config.yaml
num_hidden_layers: 8
hidden_size: 256
num_attention_heads: 4
num_key_value_heads: 4
head_dim: 64
intermediate_size: 1024
vocab_size: 1024
hidden_act: "swiglu"
norm: "rmsnorm"
norm_place: "pre"
norm_eps: 1e-06
positions: "rope"
rope_theta: 500000.0
rope_fraction: 1.0
qk_norm: false
attn_scale: 0.125
bias: "none"
tie_word_embeddings: false
parallel_block: false
init: "normal"
init_std_qkv: 0.0618
init_std_o: 0.0
init_std_up: 0.0618
init_std_down: 0.0
optimizer: "soap_variant"
learning_rate: 0.005
beta1: 0.95
beta2: 0.99
weight_decay: 0.16
lr_head: 0.00954
max_grad_norm: 1.0
warmup_steps: 200
schedule: "wsd"
decay_fraction: 1.0
decay_shape: "linear"
final_lr_fraction: 0.0
batch_tokens: 131072
max_seq_len: 512
doc_mask: true
train_tokens: 348900000
max_steps: 2662
dataset: "wikipedia_en"
Each number is 500 + 40 x the weight over the matrix's rms, rounded and kept within 0 to 999. Layers, rows and columns count from 0. Numbers have three digits each.

# layer 4 MLP gate, 1024x256, rms 0.106, rows 552-602, columns 128-255
516489469450489486481525555494485526559464441477508535556496473477498535483486437470599504487511448509547537534472507563461402496535502532525493489513515444470503489507468509528530578486504469494522549462512452487476474544533557490503476525541491549546532505462488504527371524524432462529493476456508438503552467526463520511416545529504597541489526461493506517493529536523502490509510
539509536538461471446462498534561504534519487556527545536395450442425575461493508523511424528491474446530410489514481531504426449457552498530419564528521497522477446465505458498488525561480486526521441495568458524492496435508476464527533522518497509434474446519485549508524526467514497521471465438539492498519509518489502490478543472472449464471437497534495472606428381519537593512561
496536467487501488477554498500543514553445472523537483507541555416486478442504551525503534521524500594496487467453460479549515499538575473549409479626472456504440510440516487485532516460390521531501493495606516457446568521530463531554501512494464535521508539511486505426532462411484529464510523585510478495477541500503515491434527495456490541372563452371458505544547517544491556545495
486534566428535492480554514471496432478469501466487493439480556500451485529439509542532494509525447554497556579467525549472511571554430564569480518583465461503523558459470413513529532466539522479515530477494465520493573516430531494521519509381542580421473555495451575555482512511458487522514440519501467490497499536510441488533477507487535478430471497445460436527512543550526476475526
583496552558518520477431518529480535529524521473478520510451585452477517486513528484516519538501538485446512506503520514507508490473483530579462466582522494446502487558526487510597517414507424549453415542583449444483500427513401492517544494504489525548558533473450450472460541519468540511539468468521490495490498525508462539539452466452422501544559452496519480464482571519517537475489
522586444536509496451497523529508492556491421464446447568538488520474520528508454518496544496514481495466456471532526555535460557483457552531539458433430535463493455458496575504420481491458507511503562501511504433463522458547535436469504476473517478451473596456476476511544525440490516547513486455561597518562471475505441526518525520511492518437541458482553522537483464497530526468464
584534480541509575474551655421535503463541438462489503460540533476512495542561474475409540485482535530511483493489491451519565500449537520527526491453541458423480522393430537460377536516424483471484482543569467521471513466557565479546524485447475476501512506431495467510503462478473513529531535512477462558490464497469477530519551464487482486474486547505485499513437455494547484469482
443472551470618486531512523455542400534591577502478496568464519535514467470459501422555518561446526477523494529453491517551458555444460486505436447561455455434527484547508445474504489502486373432524561488607499509504461516474522490510532495518544409543447451438469524450557544507483474459506474432478465505482516558485507481448529478497452467513452460435522455588474492448605527491510
481535457521493496516519526488481464497492526478489499467567467509523488509599493495535460455514536507429514513537495515470455455534533492561547501545515410546498519498436487483470494494543496509451492521543526508523393477482493481462565501549454540525540483502528453556534517517451472479497472541507512504545540481507518493507548490493532532488497460515478467474511454443565516514492
485510464474482441430605533505494420474526513529508506569493506449554503520558525461516531495541502550520475481443479482542513458394533496564478513574487564494413509477520451520479421491507523536534471532434506491457484476548445532435547558455561512482432453567463485494501528542522455421474442399538449513506526481454514541512500588508475469553508487458420557479555508532593557470526
443498373458476513487470461588467545518485500549486508493525480539548470489469522522542462531498503540503506516431454481498534458441482512472487496583486554478516501486482497487500477490524490567381467524501592535527465508493528591516512459492536451501506512496469454449525445475512527487465457504483493436465530601521484440499526462594468519500449515501451515463503460509466490484484
521552543448514534507533537519512564509480588561513534515509472498565452488479557512502513421424463494573428492494531467527429526544507492428507534478462466520524512503496533479513455530488524462500473498514411394507561485502484482509500476493535527527520463482553526559467544513490553540556479512507538484539549454471505485490453497498457590496490505494527516523488449442504483532550
489540487543536455507451469448454557516536488506542542471430470500465486449532456496460470552481481482471447528532483490489509506463460491513430484561511478562469538568506494607534516460471551513498515551520522419489495523502518496475511495546493488522443501443490487512465528479445491517519424539477523520474515467463493512511495493540563490518498531523466507540423429437443501478538
504466499460506493501458457577500464461473443498465508483450555451525507502509521448535546496530538464491561478446554497538525525562564433534465556547449498549518477452505509509489474485480496515490474491588528552516507375553472543539528549488497508421471497543554478475522496477471512502591561496480493459457477508472480465468406536535530429488460486457494545455489444474540523460504
501508523497569547575586564542538472494468509492512455463431502497578498485488449523482527546529441463438477539508459476413407487487473494588515516433411442465506464491434545614477492517440488583443504507457526468582531527495422496453503538453483447529461504555480476538482581538471539517486523563516454569518515534464532479509451493486516508476493455512513535502606489500466518432529
469517492525435478533437459595613562467553546602488516514539415507474445500523488555530444510485512440559547543526535489501472471437512451513461421500428495467473510448500458520500488472516590435444513481533559457465439509420446423509466520548491442441527524469467559524523569421494465415534455457502541443506554447471502479556491477502415558496524519567494499499501472406516503532513
397493479471494516412487527507473533530513575476492497467513527487569516490471539510527510551532524454431497514566510523625510450506454484529522456494458504452435481516490515465510470497453412555467524464496424521513561488531524457429447498614572541408493443425461472604536554488485533502465375511572526528562489474521523542526537512588449507476506501544514482551479536484482535522551
499585533492522487475562558542457484443495501554468537524464537523517528441469513509510412519526577473475557502521510544437426494529530488432450557527421452589446485492541593505560432504549440478545485554550496459505584483549466495463551472495550553495552521495537524567523569498593503503508484501493522548463526517468520497441502591491536561561472540455441551512542512481454501541437
534586562483534503483476492528488538525511440478473544489487482534545511516542504504494500490539508420460523450565506460595510531482468514455437473506526512569488516515498485556508487427525557475490488461599540544542445500561456426534504518583492507571538557593485480627505449585488518506500432540520495583457487513513506527529461464447581420483510467470559501482473481560548518536499
489515567494481546450518434466535517506455530474469561490415447498502497494499493480485489440543453440519516454482505442513472519546581487546546525506435504524459535519524500449573466450512397501529509420454498514494561466513491489465518494449474510477498515542478525436624516520506438493515510550490550463532473523475451509449487486481525505456508493528503475407512490481517512458514
506489509433459485474521457426495508558530457524425501527548537500487525476483454471535506539568479523515484490537514374480520511480468510511492492466505480517480521521462494514555477478523464482535513499469459548501558514522523502572509473547585494418433519425531470544554537547469549505511428512513484496513501498461520442471546453484515528547395496530489516506507484561471443486431
469490474556513549506510516487479534470494479499508465542447458485528445491558540545490514481578568506475501447551474508478482512473540498528483502502481463522452464587525574541528429476522548527474503568504550514509499588501522446459465473433491499450528593508491509438502523516481527515503527556519559536537528511469506540410515475516529493423474458457532478518501529504523491492485
461527503510457511466517483577449498467471476448453558482475502452562479572474488421496509454529546524481531538509497602523425529509499483475454559490475474431434527473512516496532522430454444509435500476475492471518547555537417455493582402491517513490506494517514510516528496541531467433566483505479453490497488494485512502471539441547508503490440530458553499503514546513491420499510
488475472514422568485495442559486473521492503414481505510459480490477552507495482535517430350564526478474511454461498566497465460480521505509500525581560445511492498464548469473490502518548524582596500468484479472582513497511463545578428561463517472545547506522450524556464398554493542515473470581509519528549512502546483488485514523451448517501502461486447522538466483484512588476521
486520498538480491476558527470502499505434514448502529530567492511437554494535527478515505463522477527483511473463563504465511506460540564523498388504482402433492530546582376515528466545483483570505506489482532499543547475514506477504483538562461486525572478558436457527501463494519492527513505476540458505514482486537417559487548415508561488506554525461536480547520561474431485504539
515530473468508461479536567499573507520549543485469499507481526525520486496553438468561397430533454583545482501471536474505496529459523482554569517540512467490621527519511481474471498463561529522529426540438471416558389612477471452510499528507543510592498475480495536508475437534468554544514448490503540451526515476524517474485464440512435444522470496512440534457482477431434551475484
529485462476592437528564543478572418483513536544478537535452454561508547490447458576525470497447488455534530456482553483571519596477431532453525474508551468562467461516505530500523439484532493582502516542441509494457494547486541593530429518496517527503467552550512495508474492483519521552549579528553405554501459480475455493506511533538530520463516526403451494428504513497521441526485
497512511374511532551465448553466512476503475465480511542527540458515534478577490541516529459511503419426488458509512518445473495462546536509452490560574524476494470511471454460464522470501512451549551492475485533511522480467588487644503476527480486551472492526495474509542572483500515494453498519508436472459565521474507548565470522576489500465517446454488467486529503523490586445487
574450492471530451480578617525490510506511447484508498461484454500466512389485480582508501516476545538435480526500435552534505433492493477495488515490463461474500514482455460460528529498542573490504551497559503498507588491473419489514542484519550593513461540477484499442500510503541559511501520497537544491481590485499464483439371510511477507471492468483443572501476470550518545537533
534487477459518484433557519552483608518431486489504499471512464520538519484481505488504566475478510432488544463533493502506545602563511395494541527500438480495505471472453556487491465529508506520419484440395486503539440449504562516475535470419481461553541499473482470502483521526463416492493487481500532487519451525547451566557471461522450482492491535525546449473515544529595492554573
439461554502386559500511500527510521544507535634569505395484510527484503595523505497517486459509553552534554450505508502446525503496463536501510505471489419466482503475502521515442500580441513527473480428466558500523467493470549430526472455454509576570526541456507495498412492493490427502471516505500543505493523473445487443481485446487493505522510503511492437491499487555538465509464
526473419581484508461484483564447459556474547482549507451484494408418478497478497522489515522522538548520514479501501523534567473475554474521462496555510472415458485497429531509504465503479521469519475566546543498504509542485490507486531489498493549472503565452526543595521474505504509445441577461526488448512478515488523450487542531477548509506460540507517611514420491498479508423520
491438403452571471487538564462565512528440465509499508531510542423469539406533476463497497517523452542399516499484408540426490337467496506558495511475496469496488476517524535536468517503601518486438456484498512507478482554487514519529499501501430534515526505477505532511496527529445523424565449517574445518487462485487483476498574484459494557468515543472482542482497512498491509518465
546500489501516467467476582509472536518517486446458469508389537529454549541465431463497519529474525439488506483460493485509550513552533520498518480530522500523455507518560487559563475619490442443460553416486540462466497472455508490436550469515517418568451518462482481497486513512497511469499428447517522485491483540573532482517530525524438512561521548491493587430449484559609503458505
493499485472464520569381495565488498533494488502483453474468470442451468591493505517555469502520470521493494510544505510517534465510440474529543487553516557469429475501524450506469504546526526539531526503517455547491490467516534459510525523606495545567548492474503483509552457497507493448507573540508514553517533565508462507506433536510466503501447520462486528545507505466466509482484
528480523590517496480541516492484473497489477461467539481421464564480466466482484518473531475562491543506504490459482489428469467489523434510547447480499432489543517430595482475503508443541498451522507510467545453469494527511465481543458542546503538467490544536509446463503478414478468456562539504447549498515551448493483467496545517452537445482491501541457352485468496560503533552454
573447492452566488493506593515521556506503429484492477511471542503482446468489484587554499563445465434472502505472460448497510488438456581482467471509485497501475501466485470535516492470446448457426581434474556539492529491565512387504569518495428481455567533443498517487511597532429461470510497489539441475474544517540495461487485491430483516469507541553533437507427462443499511479474
536489525521506467464512531514472536548461505554474485459430448570497485514517461605464540458471452531492596496453492511512520482578496476519513510467549521474540482495528537592506512477551471456513551545491500455468503516573509502409465427494469522536553501503440528471495384496491505540529498467543552544523529468520496509482422484545518497532424467498530497533512521521455495517459
607466523525502518513412485492555546446548462541500483428458510465506523499523552545529482462506451492491439474571503489491558481535435527536510463467496461492532465518414457546434443486427535524558527487549558496484525523519550506415439459475498561456491499533505501532499552537438485488501544443515525543540461436503507504485462472579491471486493468410476539524463558536492471517533
499478459487508457523507482552513522539503525541497506527528522565517479549514513437449534470525464555527426590491575426504530559492459465545475490498483504501482549505531530540518450485469526494514539504506403456468495518512555503565578515509446503547517451416504541373422565504473543479496512489462526435526535486504589518498509497517501527545483485518543488542512521436493559572501
492493532551541543494494536587440508552399468578507461504446498506448507463524512513541601505494539473458490434434517501473489497540557455553510470490519517458548479479462474446471496559551473440500454483436537494475557441452491490506484519497435447462447542468446530528503495536545474547496446422502571576545497575532489520475486537463439428444542493532516427471503478484542536504495
523517501564513448523507537480528527482540473522404541418532493513493465522489504509446552500508490553484494589470467475512508516477539543531567529503469480514498560465520499574510491564481508524479454518555569471477483515474535536456487385505463506557480479524501540527522522512429524526464461458503512497577550550437478545524507451529421499509472442545492447547487429481542409524530
452515444492447548482474447524405499449450469481540501527448518529449492492495486521463497491503498492540457412513424511530527506535542475536480621452508486567516492512504504509588518537524441524502499525529548568542574469481462368531556530523553430542534529451596516515548556505472565488522536495517434425435450598488469458510463494490511511509407563428516462517525496558514517527544
507488538495564481524533485469517516514403563539483482558521510544405471478586496449503485510425512547504551479457499439465510493529478497449507479535588492540448525511563472471410474498492483468533504502519499523554418551611481499448524514459524501497443426474536574578459490499512534480534450505527484515527517478443498485518530507503484494551511460456580463532546468496603537509498
474494497458414510503525488471462510508525525510548471565540504548391498482566556537559497536513581492458596487469521447474519543467504558513480497522496546538480438520489416480559507423461490546508543469518402509531512592475541512550541548438531489432514508560464519507457544491497520408480476523468517496456495515508474498549475474515567533528434555560552476499480496570455506488534
553421516429487493577449553524485486553525438553488465464513515450478488459432495509501467519503522544535512507468575561516474466513469410484468510487468463495449535471497465520542560509474550465501533508482541525455529505515545486461521482564507473565516429530497489537520531449517507485536480466570565503535450469502481474479531548576533499449412489522560551596503511509547490511505
482531467510492448478564465486510505624396525490468462491466455581513483489484516555487444506490505487491489444533507549491502486484457487488506515486531517449476424525459464537552493537523440513490477503454489515450488512460488477451504499569470512457509543519592562510490516436521427505433464441432493551491480474432393499474440534484503511548507492562503527475483487469537534485483
499442466442494521528487591470447441532495464489535514493530500508500475515429493573429465529522515445508479513490578500427487487457465448482534522440463539498503557484566492505435512523504449449510525493502504461465433492504453536476540555463517513498502546458555458508548444441472614556460432451533518456522458531549495412417509468497476477530518469520556491533461478495463483481464
499535527506508493530571616592455511552458484565517533476427489574522486544539485505577488500496500481538561466542484520514483508498462516420453456515465442521546430518495533492554541518477449528560535535473518560535523515406454534529574475475530530521501507543494474537536527520487466459448505456442474467466499417486523482577531537521553550490522523521508499512501458456478548454450
487514502496522504489528466506392483480460523450487470439488488571536496557505498426493512424538482534510494512492520541495556505449467485422480519476529569497537449484470457460526463545506499476535527469515416534537409535487489536524568482527450483548538469465527535492512497473464552535528456497499515509522480548464514507494531493467521486509483525469502531477474444525548504449489
405563457508477471544449556554463503429546507475529549472495454522489557402484562463458473554514514458478464485444535493406541516503520489535438564501471533479469492398514571467477468435484476510483517508496515512552489470562491521426510484546478566504477500468484520573524571529508502474501467522425580471554421511426469507512502483448459565488506449509534516527447525521533509497514